From a checkpoint of a small transformer trained on Wikipedia.
Size: 14 layers, width 384, 9 heads of 64, 35.2M parameters.
Architecture: RMSNorm before each block, rotary positions, untied embeddings, normalized queries and keys.
Training: 350M tokens, 5338 steps.
Each number is 500 + 25 x the weight over its row's rms, rounded and kept within 0 to 999. Layers, rows and columns count from 0. Numbers have three digits each. The size before them is the row's rms in percent of the matrix's.

# v: layer 5 attention value, 576x384, rms 0.142, rows 253-255, columns 0-127
# o: layer 5 attention output (transposed), 576x384, rms 0.13, rows 253-255, columns 0-127
# q: layer 5 attention query, 576x384, rms 0.144, rows 256-305, columns 0-127
# k: layer 5 attention key, 576x384, rms 0.144, rows 256-304, columns 0-127
v253 097:504531503514497528495495508484489519530502478509530517501530522484481487475465492508468437497501481483526530497492452516505481501515489547504527504566474516486525563470481526510478563468491488434485511446490501541456498503481462549525526517488504449491488520464571479479531479529499550518458495472482529466502456502483534489558437508504481469492480500480516487510477554457516497487498
o253 097:495488535539584546562487557516524505520457487494488487500454507484516475508485532493491534498496545475502519543481507471500509439476516470471479527429501518478526491512517540508542499527541526517503474515483537482540499518483539461530509473505528521487485487530462501486472535470511461492519510494536490525493557519508497510456531503471463492491488508481508551479527450476501508493476
v254 100:492509535521549531481480500512487559505477507445485496469490524522524493493513533512491516492541489520471478541448530473520488523493504494481509495510505521511531528449477509455460511532543476494470494502511540475493510513506491515528503495529502491500515481475516512471507535517499448499503461496541545494498482487547519528491477511493508447468546548504485474487466507497561474499516
o254 099:485547536487464503480498489497496493519470535554498495536527503507493511542503469464501473543456513501503523446507437528474531518491509512549469521530483485489504491512515497468491462488502478491535451483527492507496482491470474511502499527491575496472505521485515516512517497482498505475474527479552446522466520509486506492524504496488512531466466495490504495500486511475493532483494
v255 095:478534504538498484487511504502519495450505505493497498495524474487498504534529518506476520469519512510445525500495548484540558500516509511484513428530544472507534512505472546489448512480492483482497473447486493478436494516481489500476494503499428471431488473491514503489502546493509532529473458497514505489488487493486495523500487453554497459531491496508479504494521468496469481507499
o255 089:552457504458478472496485515483506517507466537489518481488508464506530484512454527511498535517476503486523514510497508510495533457509510530541514521485486482506507499515535489518512495515521492483483544524540508502517478510503539492539494486557554518495485520535514509531492476490497492511492531473484493494513509500479514510506510514463523523475457509471488531512517549472552532495464
q256 102:553522463515485526505528504455434493527547494478525521490478517510493450467533560486497463504489525491509486469520499469510493498462521512488534495471471525501527508488472512487510528502514452494497499490474479481508462515533474474461491487469493458480502479481490519504534465487518492440472508529456495512585496503523478527505509497526486509501498494508474501466474486513509487519490
k256 109:515521504498511498540475480531541499464530467478441485489488473490547500497505444503517516489451513505510462492505485517453473557542478503538520480538501457507485504501503467477487484531459523490467515498465524494500588524500515516491501502488506538472490499514525528539450504502444499541532496570529494497465530484483522471501513488445477501524517504476503500515508537429507475479482
q257 116:516506516533467482442524520500517503516529558501513498479508506566507516500493543499534458508544511527473507492461487495497510450499504510526480502510470478499482467529484479517503500473492466500510499501515506498467474477457448483497475509502519485519485545476452516486539514559533476486498532466510502497556465506502502548461511495530509541488481505516550499490503495535494505514509
k257 091:470522492479503509519482515530498506519487510478512457520487524481522485437509509555473472456493541451474538487490507523462499507487482492423497515480460511465523538506487513518475491490515496473464484476501485532492511555505500524434480488500463564509529504513513497475543475471491464477475504441478472514525511505532517527498479512491521507508524524517478493534486569498506495512503
q258 098:461516449469519497553496452555486512495455479490509502526461505422495498492507491523466540469467509457532493522548522490502497506502503517483518490519507520513486541466529514491492493486532537490502498497502469497553513529553505497476526483498483513502518487507523471520465485456451542520495447528485471502422519517497499484568492484444498492502501535489452511492484521501504512480513
k258 090:552488478537473491535522519506517492479496503500455541482465484492510487515462484465510520482517465514506466502511463487493494503541465504547497463496530480482485497471509466492495513540484489537501548487488538465520521471484467497517554492473514480501481501501521535535454513522457522545486513542535543504494495490482510480533523505502467509524499447458523515495519460473477470502465
q259 086:559513463505469523500516515488437486521533458478481484490454550530496466469507545465484470494478488457529486488502521455522502498442532516465542483475501542498510496469475536458486530495502449480502520503456499485530488528551439466484501480485489458508495485480502502502518487477500479452488493554490486518550480518522482500496532507512503510510519481496481511476454468504483484499503
k259 087:491523494510525490496497500535498508516519489467480491500488485490543489449513484552475494517509541478501488511518506565443483519522494472481486506523509473478511549509494477524479481511518523511503496468472477543471545535500510516493536517500477569506532500500501522501470474497486478507501490490478517488517559513495506506531478482459484498490512521540489518521546502468468508475476
q260 085:530484536502501474487534519474566481530528533515526475508524497562517498501502509481527503551548502542451512479471476524465498485520516503522477512500483490461474468523496491496512526504494479518487512497475532471452511438478502499515468504502512486513464494505496507490559518543541494478538557475541505496548500480495491523410485512550493481487488470517533493536532479476541500508473
k260 099:505472480510510470481463500472475503502478493518509487486494526482476503526530578472505515511468517492479513532475538469561494497494525471464538498514510518552496422535463540518530463509513450494522499552504460474491512436504474466509503510504537470487520484460507500502521511487528501466486495512493488490508507517493514514465490510542508526482477496507494450464461495520503528498539
q261 101:466487544462514496518489479502531499510494532494510532487527448469512514525493450520511526493499510513501501532490451554526459522545485507540501486504483489513503487510578464503523506491512545473505516488520496545520447499452544521503480502511520525475523510547540530495448480499514504524496501456531527518475527519486480520514495491461515485472502465488483579519505494513525458532521
k261 089:505488513515445519534517520498540497497483501504483491516491466513471484497489505465508526477486472523513485508476470462546517523521472510555529499493478525501489497473540519453509509515499494503462543506474535450510508491494495491501513501517476473507482490503524518526463529515455515522474497537521511489485491480495519504528514481496485479478482491494504477470515508499530463491471
q262 108:489513469499482570501536516465469499557510494541496499514479556548477523496473546512476438519497458431530493505530503476473518507497466474472535498466504519488486502535428452490475541513484476473490484540507520473490512486559510462509500490503497487483491488468503448501484510483543495483473483520501475506532462502509499515512521504525494513512575496512503497508538533494503520499478
k262 113:508502509499494504463476504465461514491515489464501529508499522439505520486486479506462492500552496491536498530515505477479498511458503489529471501485538460491497513471479470559493488514501495528486485513492480546508481512471479494523518451516515489455429527478500483477538492503515480492528523490464467520496464547526476493509505535541507522490509504486513481478497472536469503525548
q263 092:533517535518489481468513532468505454505553523517499474494507500528516504515520509466520482524519518534494526483487490524465506530521499509513472518521473499462491484509454505477511510515488490511469515481486520479450523465450470497502478542530495497508480503512513513498578524537537475480534538494521524488530537490512519481424453508535477470515491501559525460543566469473511535481470
k263 092:541466476509465482527533476504532511519506500517483483512478492485473491508494481478504493478463455476515493500508522479512526525482521511499517508501490499527514458497459488533532504501490484460499507503477509500548522474530477477512501498473525493462510466485510460524447499475509506504521526555471470527490470515527517543436511513495506497525491482475536462458505514504531513503507
q264 086:514460539491547489474526499471556475461554535520509491502490489503499523504530487483458478513514491545476524476497499515501505477487493509464491495520507528471541481485473501476483497457521481528504477487472524510482503456462483508521525533507503470473510486496478528519539524497476495459496569526495498487577518489507494497408524512534468484482479487545522513517513440469496479510417
k264 092:487493525490499541521478506501487486525501491476478457474520500548486501469513520475501502465504493517529487507486495517505492546511480480532511525497453529528474492526520524485497513516496512459494477520492516444529540549500476477501511545474432452481493511500495484505461567508517488508517513515516497504509508491495530491483469483442493461508471502467531470458532503521536498498489
q265 095:467491540466491489501494490534517532434482476476505554473539444475529487529495465545513561569448511530489503469468486477527471493525496523502483506487487469506520486486531505547527454474473521494532498490477476548500454468456509516451501517469510505479505489471469530495488465490487467514523490490495509484502523535510463494519528496500531486509444473489486499506482502535499485492489
k265 102:500506468514496494553511536503522487496494520526527501487522518508468528492512518504504523486468476552465480545499468488522501483506473515555501513490482548520484501487552496431502522487542553542470521507554510483509513512490511487526448516509499472537572518521509517510473539527423513536442524492521503481497536463502507460528478474459470480509527511504465516501537497479525481495454
q266 109:477523487432507472475492499567532490507488514556529515514503497466505536530540510501506502485521493523454517458523481511518521495518524505538475522495555463484496501467511540502492508470540506490486515519503465486504505455476460558503510490474495484497455498500488523467491535492504520465505503479545509510494505504531482489485486526549503495509444527522504499528500468526522493502471
k266 095:483481505512524445503491471480459472529478508491468464524475520500508495539499529482486524534511504521522510541519484517463458480523520436469500531523465546523455473487494510501487525515487522512545500494493469486482557522490499513516496529528484511523516451469488468472530507553497526505479502505505519506478508469513502528456484514455475495493519509549517518532511499490446520507475
q267 101:479503517484465539480470543494426466523538542508544536497522483475527487481506473570503497489492497481486496508515481469510506513528493503530562498521500464547525489493524466475484509503466525480523497550516494470577478503524520505503474461510509537470482487495525504505492477467546515500499494512504518498488475494509486517499521515471510521440532500478455467549509505506511511491494
k267 100:512531529489498502500528519511511533505512494531465522499534482490489496478472486514473501445504442514488476463511495470495498493518499494554517519520505460484466526493495472453503508528580568475523545514485518495534523489516488475507500457511474457503501500540516517494488541495464523510512483546514529498495488474474534485557499507453505482512513442478484557464529487458533481515478
q268 081:491506503465548464513501484565505530469508496496494455504523459490491475511530523489494539501488475516446480471471477513551487460488530471505501512512494461496544499472499534539474500477517469505527486524467476533474490511477516556504498512476514446514508502471494516520482519489523513496463554505498516522496531510523497513459576506512519508515449471477512514510528502509489505514491
k268 098:465498505512473545519517528502517502535472502520463517520507505522431513515500513535499495479520460535487494476503460505510433517502480470516491553489476544520486525497568498450498550513535514497472518491502503461531503493542493527463509473516491464538506494506504527469495483530447507510515496464516521464476494474494496465537482519466512444520501479492510494513535532469502460505469
q269 089:482493522503458476500527553502522468514489498449510493484541480503527468486466513517513530515475474473511481514505527453495498508528482512500522473504461475525469489508543531533519490536457521496491533487481499513506516507518545478477470463514486555532501500478527475526507484534512510547460442511504516491516526524497504495531491502490535513493527479472463483478457537480512500471546
k269 092:547491469542497427509489496484510563500528469511530457496478508509488464483478513462475502500478502540465478518512502496516569492469519529450512437471534490504531522514496458514511494542507505506465521495515490535523481455507531487547468492529505496516518520517505507522462463472490523478501488482478490502510513501468522517510501495509510493528496511497461504517512485535482513471530
q270 103:479500487525485475530504520504512489507505491487485516495514512522493435483559533526523488495491489503492520523471514453470493482501495435446520454537503416490515526474485496527507433510493500489523467502451494547434524536466512510472503490508505543523515509495521491492492475528518521485534486491475485450477503504481524513485451506485461489467463504464462454455487504505516488494515
k270 099:504484497528510488525492515471490522502535462514493532491482504496474495519504514475508464526478511485462469529532515502520501466492462524466506514486492514525563503466484523497491513534488493529483490470482499526506520392542516499503515454521527505501508465468518551517498467488523513507501489506481498551517494501472502528485562473538519485502523543496535465471483521490468484502502
q271 085:514493468490489505503499489497479497554475504538528526494492507520531509487465522462521523495484520453494507514488498488510517461474493476486530493483502540508473510558538465526503535520499516472484529482515534467524495496589493459549489496499500476502498510487494482503467484503490531540500535512520444538485477527460545496501461539456503472525501459484520526481509507501535488505499
k271 090:520527492521507468515488473518537486442504496445523496520481508502526478520521514503500518531491509478545503496479532479474528496442510495437455457476522465492483509473505497523504450496467449515498515511506483523452503500474491532554513497503529523469460481472555451511499441501498504482509488483439458481528520484514439522479505504544519551485490529533501475481455484555484520457505
q272 087:522479474539501484511468534503464511531497484507529514490471525542491487503491531498488512493484519490483456545469552495523561465490489480458507521446520550472534523548518498535475503492461532507519493501477502510501486481512468496560536528460477487516494485522478490543499500514503523514522535514524478497501459484475508466517488461476485480502502520481520505471468490548526530533486
k272 080:488525489538523476493475457467508493479486453492502525492498526460560487535512493494502523553478557507476562495489525509500508512470524494469514487494550476529489520496496484528497433504468434489497510493513481483481508482454477522533490506498557465486482475434510464497552473480508480489511474515463516488500511504481484504433502505536513556473520512507485434482459490531456497487507
q273 110:488502498446491520501501539519502486523471527541507503521513560506464519506512530507482470480472502508486539459545482507529495499515495522539514532501494518484486518527504511458494539518501534483496506534511536456533481476499526486489470496458513515499504485508487514462507491526536507477501476506504505484507506504493482498525551510520523525503528484491500515551553487511480467521499
k273 107:532488527466468527480533537549523526493486508505484468530479519485509503489451491520471502479541472517534459454503450478518466521527518482535477493550508499495481543501483471493488520515503526474499550501499488504531531508492501456537507488524486485488483524503490489522491522491510516520541499538525511482514493499500513506507483506482504500505519471476499507508526499477491522447472
q274 098:526479515469494488522485483512523444470481470518497498507547509490506527486493448496443523553524522508527551485464476503464535480479494496470513508473496480472486488490512507531478516495512484509506476512499486495469485474506476485482516508456510541474545487504454506513524508483496468518486512508501477480493505476491507522472465526511517447507419537581534477537535480514507516504474
k274 096:516511455518513466515486458468505486457515485488508490437493492499457505506573501490457548505487481516463563524517505510461496528476481547456461539524506493548465524446472493504511464491478483506519503486542465458473543539449500494469472530493521475513497508456470475546503509506466483509507515508483488502515539528488482480478505470461513532499496470477501505460486511483520509505517
q275 100:471517494440510492524499439528527527479496464519480483508527506525498503527525471474495482517484507509466551452497448506527452519500488514487458486512483487468521450463523530517515510501547485506509509526523458499482465504425493512462539497464528494491565502504494502566487517481466501456512532484514496495529522537519492519472561530482531485494462508495520500512521471505489470518494
k275 105:511457501479470528506523535497550480544494534525461526526525477496478513502527535555506503484505466530527507485519476467478469504524478506548501544512543523522475533485566538483500501494495540481512477507488528489486534514506503515457474508524499488542496498513502531521488503511488512511513500488500536491522503463520482438527482474498490461513544471511509515517524532506505487484445
q276 097:486529507513506485511540563480504504551533544478485481509483538543456490507468519520502483463489441478471466502503480496496495507491464498457495479487477535485525465514489503472462506503518477510492504536482495527444498502474482473519531496495522489512480547505521465539478532528487504466482460517470515496529475491475536532513520491505491501499513494486471536495450504507487529489492
k276 117:494457526510478504501490493498500531503483471484518519498481523484543495421484493476507483492522532528520483495481494505482516499507478476476524510517509463491511523497513474571489508500488483472442452479483504549500505478516486497469485476541468529502500522486499523490491464499542517515540492512506488520503478510512468474500500518535527465546507547485545483492505465507504453516519
q277 095:455465472468478510481539521447446496567505514514518518521509516543451523440529529498510491463515507475501493517511488472512524491521485436478519537492481525517539501555487476466500498499498523463489509523482533506503482514500525452517486506475519499515486512499517486453449483490539522521506488511467464502478460477474519512473480502503512516504527453485496522495547505495499497525499
k277 093:521491478517502510520517521513564508493500497478471509540478521478508476496488498515499495509528484474550495500499478493454492537449507505518483478530499487466486519492524490545477487500468490483465532489499492563507527505507496490514530487504509501460473491457476482516532501526486520466513476513464484451511491561485477529515510529525480501483490529516528488467486495483477468470491
q278 093:522496500498510532531503480473477497474493565551514473497535502506502509534526494495524490514502490492548506515519512499475495472470509477523518498470493492477453504534428460489484522506512482440509522548516546510501493526482517478480495488469513492492492538511523500461511532426531547521485476497548462525459444490517514506476496516510473490508519483531544503533486500472516470486481
k278 096:488522488490500495486514524534510479518512501451483517495549506468439499450466496508452505488526497494518479540479477513501511548467463550487459535523511506518481489532503480489507517497519514513511501502478494450507501538486477473495512518524507461473486504512516477452473488528468530521529503514444483442489517535505487483515522487458496526502512492529495480517490498503491488511553
q279 095:487496523508462523462566519525474517509524485453515511487459507499504496510518469494461543546501476528479550507487467525520460482492514578521433474512480496529512516479549502473506499491518511522514508489503461455508520520447483493480513509503544494525473448465500519478548518554468507486531514507491551455549536488472495497463510491515499541495515508507468464481527481481483475543476
k279 085:502460521503468554491503545503518536517519521546495496486509476519507517514524502503559481490480495480529486461503492467517479477568506500530523531497472521459491530497524492429476489502533531481501541507482520501513495496499486534495503475456469496478525488515485539523498561508460513534470516519539520497486525510508525473559503473479500464465508492484492498486512505468515540537466
q280 100:474486491505509472498487490466485512505449470485496527462508471517513508454486477540513529541507520480491481514465531512492513516475478487480505520549502441513486453481533484527491489488511509510499513472514482514458507500550501524481468437488481467497503461543478476520449501469504494503501528494492481546472473493507474515502483502500531450469497478503479515456515493517497521504546
k280 108:513515447516520464530490472474520500489520502493529496495462491520520464542553522479478499557458502475498516522517504491440528498469532495430508493469479460452518497480454550511516454499504458521489474500498494501471517504508521475472511480501554528487485495464497514529521496504476472463491499469464494500494497515494506553495509499537518490494483486523513472488482487556521501493502
q281 097:473524468467469508483500493483507467481467542539507496495525531510468512529506480494509537494523482471519479491554493510518530526533513500520468510469501530503486471551491494496503535520485499444462537492568508482560505497515544477524501489483515488486508517513496480544469546482510501532505497516501481516499463518539515470524465477515522502473573482486498520490516552487523519515530
k281 080:519465476500548460492457460500512491515516489489473497528509505450559514467496512479493486528489522526528523505447487548482537513443543508481502478504526487514508496490485522544461454471451502517490471539505469513498482509430483504496463535486499495473477466439499458453520454499480488447519486511473500483506508517505466509432496503530496512506470488541522478508501488537472496469527
q282 109:470524484499481524515535533517488428488510540521525507513517523458488548458442486512474458462498497502504493487539547456498471472510496494554541525501525520496510480512493497475487517473494498507463482473497536508505463460529505485489509518522495456506503499464470454462518490520492484507514482539535499517497479494513482506499513528515515518506507491527527492540466536512481496527482
k282 113:538486510458487540502499485503445521484465496465490472502570517498497506464455494538496504476484507512509488475512496492501517516498521543532488533513505490470459484546500486507528494483485522501499541533542536506498523611457480439492516509463464449453529540534519513514487495517458493524486508526498502466513519490511473466513487500464478515519521433511511543503509440482437468489483
q283 097:504473528511524479468502467486456520489530518488511497471450460541467475492476462479484462520484530490505497462512481537496490492471511520495514479536475533507493521513466503489516482484531481497522459500443462530547428512489494486476550542490506485434541547448481520509534502510476477519498499508499472499527515450482506516506498483460475508499504527516498510494481480450478514500515
k283 103:519526510482498539521529542486534491492497489513496526516546474519489501516488501503489520482528465521514509502524483528516500527510489528523468533500496516507489505548562443456508522468506518485479542532506548471500490496519490503473513487506497471491503534539524488516492540516487463535492517466499506486522504534503525457523455505480522459516490486478468516514514502452500507521477
q284 098:495484499564555491508458521491497488528502503503529496493520505507495454462444513525467530520492492473537492510518537505513524473476504482522477538508534535519508492534526510523455482480456557499503488509518501510499481481559524521493519497514513503487492443555478489530497499464508500494503538518487496493517467478491501517509500463460527482501573495502509543467534485538488541501497
k284 078:485487463475510447488483459515476487431510483507541500496474519492532486509529517461472496587463517508499521499492493521481528519486520508473508482508499456504509531499477519513466433505471468519482503482513506486475511531465488451502545546486491528505500520456500482470503450480527478448518488490494500490484534510469498495439481505531495552514518509519487479487478478495504505469514
q285 091:502485474540475546498504502503485496530475498542550527510490511511481513510504534498491516498510507464526512531502496530494507494468483495468477519491485549508529491466501477487502512534480503495478477580499465478519502519519495460495462501440517484502492481520486546506522539505541523527490493527510512478519444461472518504529472508499488536473512519501515471476514482489487485501500
k285 093:499486506507490486495464454480515494479536467523467491483532503464542483507487494512499498505522537494492515493521484506469484497501556523533481507538529482489470545459500493501469496508529516489550498512532456525524486480447533480484535467470506488461480469447490469498531558492491493480517483533480501487487499489505506505487541511523480535526519500496449474471500487489498487468517
q286 108:519458508512458517508500482471518505504580508486474485486435504521475523469492495503480512527508513503463486529472454489468523492482510482462525462516453458485531556464502502473444478462510485504518481491457515542463515481466502537520544491465515488479458530473534485566498478491462489498541490490489492506481528483504505463451506523503462503466485508513471492512489521519551548483465
k286 102:475499520501487523515497510467492533529503504512496509515534488492491497539515462488509530517502461510505502523513547483551474493502451529531479501461476498493495487485516459504510490471512507509493512506466545485504502479544455555494463501487538469480533480503479566508486530526506524522524509504469494509501448485496468481528510513469457470487521528464558461464517511467502435562494
q287 095:461506519476547463479520493511493508502520481502477499483531526516516495474487459497482506520456472525443486484504463514521496493496505491499507441488493474490523495510539490474495504467519488500540503484466517511491438517463449545504505493484507511469518520534520478525510483518458506485522529501478494521505536521483482498500529473490519484517490446497472546518517473548482477522481
k287 098:513504495491463503519515530544526521535461556536532537538481447504479481519546508546508476536496472487504511442486500468462483517499487490538514531501520527475535520509524476473468470499471541453482484477488554478518506513539497501515503481469524524510511523512501544493474500507485479490546488509492533471522515503527496449533477478477487486516545482484486480470524475482518505485458
q288 104:504501461501482519511527472478485493487464491510504531467516501530505552489485475499525536510480514506514471535505493517498487501493449466474471494475499488523438504488509499504508533535473497496463554485512525460478522489492496449471446493497555499501524490526538496512478508507534511525504470525467519520516457553507491492495507498507540495488549477494480520476540524479512493541528
k288 104:481487504509492479477495556503537534538510534477518529496507470511494483482489495523462468514493495461526515509485514485488535510516529507528511496496498450474514470442455523496505474488524467524484470480459501508483480529504530483485493475496519523465468528479464494509519461487467512466498497491487505484490503532510499539521522505506476477476528488513513489485491517538508488452496
q289 103:447456485504474501487503477483508459476520479483520512511541501478541522516524520507532510530533493497491533479491494486495506526542512508511492495492499443471511539473491536515552469492464525496449460486496484514512513515473525517497523500514517489497518501496501498495501503532521483498484459484474505446511515537533516477493484442533482437491498512521489474543536542501549508482522
k289 102:514480510520530503488475502468488493518488532527491464517505551475497499528543464477504510537499518532494501533478493484505528453488506501539531478524500475513479473517514484514490510515470489508491492519521494497495507474452507499500487501486499487489521460484503503573523501480515506470496486483515508493527487463477508525478519467505438520495524501484536513470480473511453497436451
q290 099:447531509496513540475492512470412514488473500503501542467556482517493538487537524479544472469537501495493549493534490501520490470552496472508531523531537465519475498533497488489554503546470489498478559509532502509499492568500514505500455510532512521513482545488504510465463489482496492530489480515487500479481456488488504505475492460483486543501536483498463477491541511488486505478499
k290 095:509493454504471513479520484509525510511522559532489541542516497489521497502465500525524507409504472434478461489490489527482499496495522545525500529536506520465478509539465484486487508518511537478524491517525513490514535505490521460520542486463464506482477476540521501473518509508516536465447507491514502417500541494488481502505508496514519483477447495512451517485479496556503493479505
q291 114:520553468522498539535519493503486494504468510481504526464521525515510504508465474505529447427484499484522477530547465537505498502508477489496480503477478534528465440498494484529500534507481478504473511528532488456539502518506526492503435500509541482526483493544516479522528544489509536516481496527515532540493489492517492503531505526488539501487525490499498532497528534486481539537495
k291 104:517507513486482495470533486489469502503515488502479511486524462441520513459430508502501507458514493437461512458473498507457545509517524546466508512483522513455511496455481497507470485529533524468494467515505480501464499527486497463487502466440489472474469518444508484485490452481510537475460498484494529511498518484514439543519492504538500540508547478539512513512503468494489463483502
q292 098:504497484491499506533500500504487509534505472504498479494469490527511522472498530479514488505446521464475486513451463481489504491463468506482507513499467550548525485501520512506489504494526475493526545504475478535451506494532480487489486508460507462476498482524494497513460485508503545509473528510469500543510479491444521495501517542482532536475466507484500506492500479470464536516496
k292 105:452495512489489501485493532458549492482505506491496539469439498519472511502537515501518485488550505499521548476531494460486498530474544508476457517471512496458479509475534486512478507496520458481461478465489502551481516517518515534489515476525530564540462547482481495499510497529505479501502487485490488470521461527539482530496503545473488453521528507497519489522499503524514472491497
q293 098:533520456503508471526510449501525518509498507512477519510474513492509455446477454519463480499508496496510507546467503510492519527487496486497471495502460494491489495442495468522484486471549464548526472535458495520498466467521470476486504454473528472513507471531469524504496530497487536467487551466480477521486463480527506450506466535501457473514451506527526478519535500513482485545470
k293 110:488517535517519514532504514460480466505516474463520487470464525460509504528521497466482495535505506525475487485479505487476476518505497530445474522486531530497515451480524516496501493519460506492501482518513479525477518468503496535500509493460493518508513478436507485504492485519541496536511481486459501524529501491519480532524507474524501514505569488529532530536523510472483515500498
q294 102:501470490476485527529449489492485516455495514513477483479464514498520553505493476468519482494473475463508493490513488512506520540494484530496475490487526538527508491496526517506511516503497486510515543534543465498485488464545519521451494501482479475461517495549468525563467492472484490495518549504486481543501475497539490455560538505509491517482531473492518539506509489508503511462482
k294 104:495513510474521492508488473479515484532508531519510521497494470506535531497513478487517489517506520486507511506510481465477470520481551494497544498488524508497463506513482494511487444450480465496517456501487517516502491514488527542532508483516509532532486512506527456462457519501517507494483486536506494481532481487535499479461478518543494453525502476506470546520529518500554464518476
q295 106:467500498490487470503517492502526516532481471533479490554534511469500494512487515549484451481529473509470541525535512482519541541539514515500510505488496497458472493504499502516477495488512487488477482538493474476498460511526524492453505461520477487558514502530512496506491529532486476504460508541495506523537490517538491461475549541477484514493519550446442527551531509501538501478480
k295 110:513485514513496485477525499471456497514537489486502476521452530480507474512472498440514493490472524523471506508468477498523515510486531501499526448526504507514473477539521507477541509541516490504520504534549506503507526462483483502548532487474481518457510479484532522481479468477510535478495454459458503460502509474523499539519479479532490488544547488498501485482519492497459509480489
q296 100:479459496486497488496438498507506505522459499518534534506529513455521519553539460495491493526465518459550526513483514509489485506487500490488472484496565477471496527460512472517481488469478550529518481465477504501520476451497494520525517547510496532477484487522479484465534500509535528485517502472528487488488513495521497482504474484477510483504523505492536440561496464483497454502496
k296 102:543526487540511519496510517457480451436488484496494491474498466464491464500486489475481497523486507518465492499520485472524521467509507551503543486499522519529533443525488511489536475506499482498513510482507521457537500464480520505494456482469531488508474495509530469509477483470475503505505529555494515488463512490486556488442511457501522543457499482506454477516475502508510554463513
q297 104:510539488528473532496494489517474520523513501524533501476486508456503493463468454491470495532507515497515499528472478508513548474431457478494481476468523527514506485473477486485518498459496456490498455492466519489507475477499462515533502482529498463506468461544498511466469526503489529497493518524523470509439493478533508496510482509500536486490492496542549502483481501543470524480479
k297 106:538498554490468523519494528493483481521466469465483507472536470508482490490493513488487508504501517489545479466509539485434478515516555520496491552478495496475507461478488495533519466521530522458509490509524460499469497529510538520488464487489525481470502457491511489512517477506466498532516473520487479491493496483517507496544470484479513485476524474496509494482484490526481488508498
q298 103:547464465516555484494524521530457516483536483471505504474508483491506519505508521511489476471477498539475486522491532522556484460511463464493523503479492516503528501507512483493510505515497512496539476531525512505484477517495475495534521514467494451537475492466515513491472511489493522487487482535463480526498446486470496529490526481507484533497478479509496501471470526508501476525506
k298 106:472551538491473546489485502499551502489476471490503494484558495464502503484496491562510500514524565508472486472483455495465469527487465522480513569502532487532482539492515519475488491516512487507487503475491510503473544495463499482495485468510488497463512496530505491501549520517443482493549502498531515521525555495473492508542526461472488481498476505524518485475471489432490467517508
q299 101:511510531533516519561462460471476495499471466526490524480517506467512517488499474491479516521494477501495503523441477527474465526448475517499520456511524505497471489454507475484486503538481535541525498505474505545511473494516479520517487504492472507507529479535507448493505516480496531498493491503535516505482475502499497485531486501497531505511473504503558475542492426494480480500502
k299 109:525503476473470524489477478512492499476492517497522490446499448473513501519503483492490487492503509457497517522520513472450503475489522536486520564525536514484568495481500522503534512472550494512540444456488490448495507500494562535488479508508504504503473473509510518531507496509536494505556539519454471508487495487505531494458514472505566519487513466512490458523476490503530491505530
q300 106:567482451523489512459459522477471527450512523539495505465445514533499530505485506507565495475505524500490491507465489533519525520512481488511472491461553513530472513541527516484561490525492511530517558483515523484503498550510496531487484508484524491442525549486483559509518515480520488544511501499476484490484487498525526506513476488470521473499516442528515486459513508518468541517516
k300 116:467492542469491490478462528515508496536514539536510516573510486523512475501491517488523527520553501504491508465543503501544437517494470476519505554525502484535474502488463491468464504502505476507502486492493490516500498505500582517544483472544502477530454497505506484460503478482510532534513443519540511526493499493488469493493495493523491487462502498419460499527470487585543521501481
q301 113:494517531476500493493484468495507540527511507501493487513460495477509535458469512486517509449534474505461454491516540492482506524555474523482533514503499522498495483504582503528467531490509487460484548470521516480525509497504554498494457483521504469550481483473521423515478495465501496517483501515518524549537544515501522507452521518508521515483508465471458513456506511478469523510478
k301 108:493510454505514507484513476498487490523491476495484444495505510517518548547497562505513474496514481454516523513488445477503460509440542503505492488483478518475481514551539554498519531467511501515477481526486491528502526535535523536517518505509474464487524532514490497498508525507468491436449481492466507484477509486501483508545510536462486459512482521543508505509538518523489488477486
q302 095:538516473520489473517472503521465546577502523506498527507489488555515463493492493493536514489524546478516497492484491533523508497485475530471492519481479588565470476458531489542493510515484478521505555527482503506527528487568502488540438493477544480542489488526523501557477536507493546483500514507491530514518492477493508482525499515467508549476479508480512531471508501493491496516501
k302 106:490495494518514513502505489498540467485525427500510510471460474497509449476514483472465498501513487486502491524450471516479488475512528515473480482472492516434491523510449519495506482525547519485521490492485473476473452481489521479504475495464496535544454471482473479499493476476550499507505470528481474530507483528521505557505481512510533488480470517519498485517485476527507519518519
q303 104:484523524500485449468483531483512514536506529499510499539493505563479495467501514551468525533524557553499486482544522503497486488506507504504511504558478472505468536522484497467507488501510497510495504525493519518484507499514491465487508479497484537490481489453511496511524484490484481480509482470500494496492520474478501518486466542486513522508466533499484521476450512511529483499476
k303 104:511470482536496508539520489546490516481509479485530567507481511506482461538482520486482526464489488475525487532484526541558485549500452489513455501494463514509497514476483499541511527466532493510521541513502501522489475505537494519506542481521503493505530503529472552490490515530493470531517513514483481527451450537505480497517510504526469485491463508472500480500528540506470495541520
q304 104:533458472531478506498460502505490535529532495507491504485474464562503518496494553508533484481471514500502463515459513453521516510490499533478495542500531494521498487444561487508505497500474499560482511500477547489470502513521495494546472514478530472522490519491486487498438459537517514479477509485521529502549445509474489505473517509478492530529492495510535461491468527511480471515493
k304 113:440528534517528535443500474476513482495485470503514508499500550475519499486509473503540543500533545523483515492470453494515495456526490492538522505496475484519488480508473537502512540542508464459531502511532529502557534452481496481467491500500472518529482490563519503465530505487522491503459496487530515475512542457512472528513525472506499497483483512496472478502491512512462509456472
q305 102:534489536556488480525489481517496515496532480468472463486460497550452467462441478479501497533476503515559525499477462469456495470469503497518480518506460534520494500515464488460483457461488516547493493487472510503483540471502455502501520534498492497490518508494499480518517511510446474502507513476514533483491515452490481503531497506460484515516483537515538517526451496520525528485489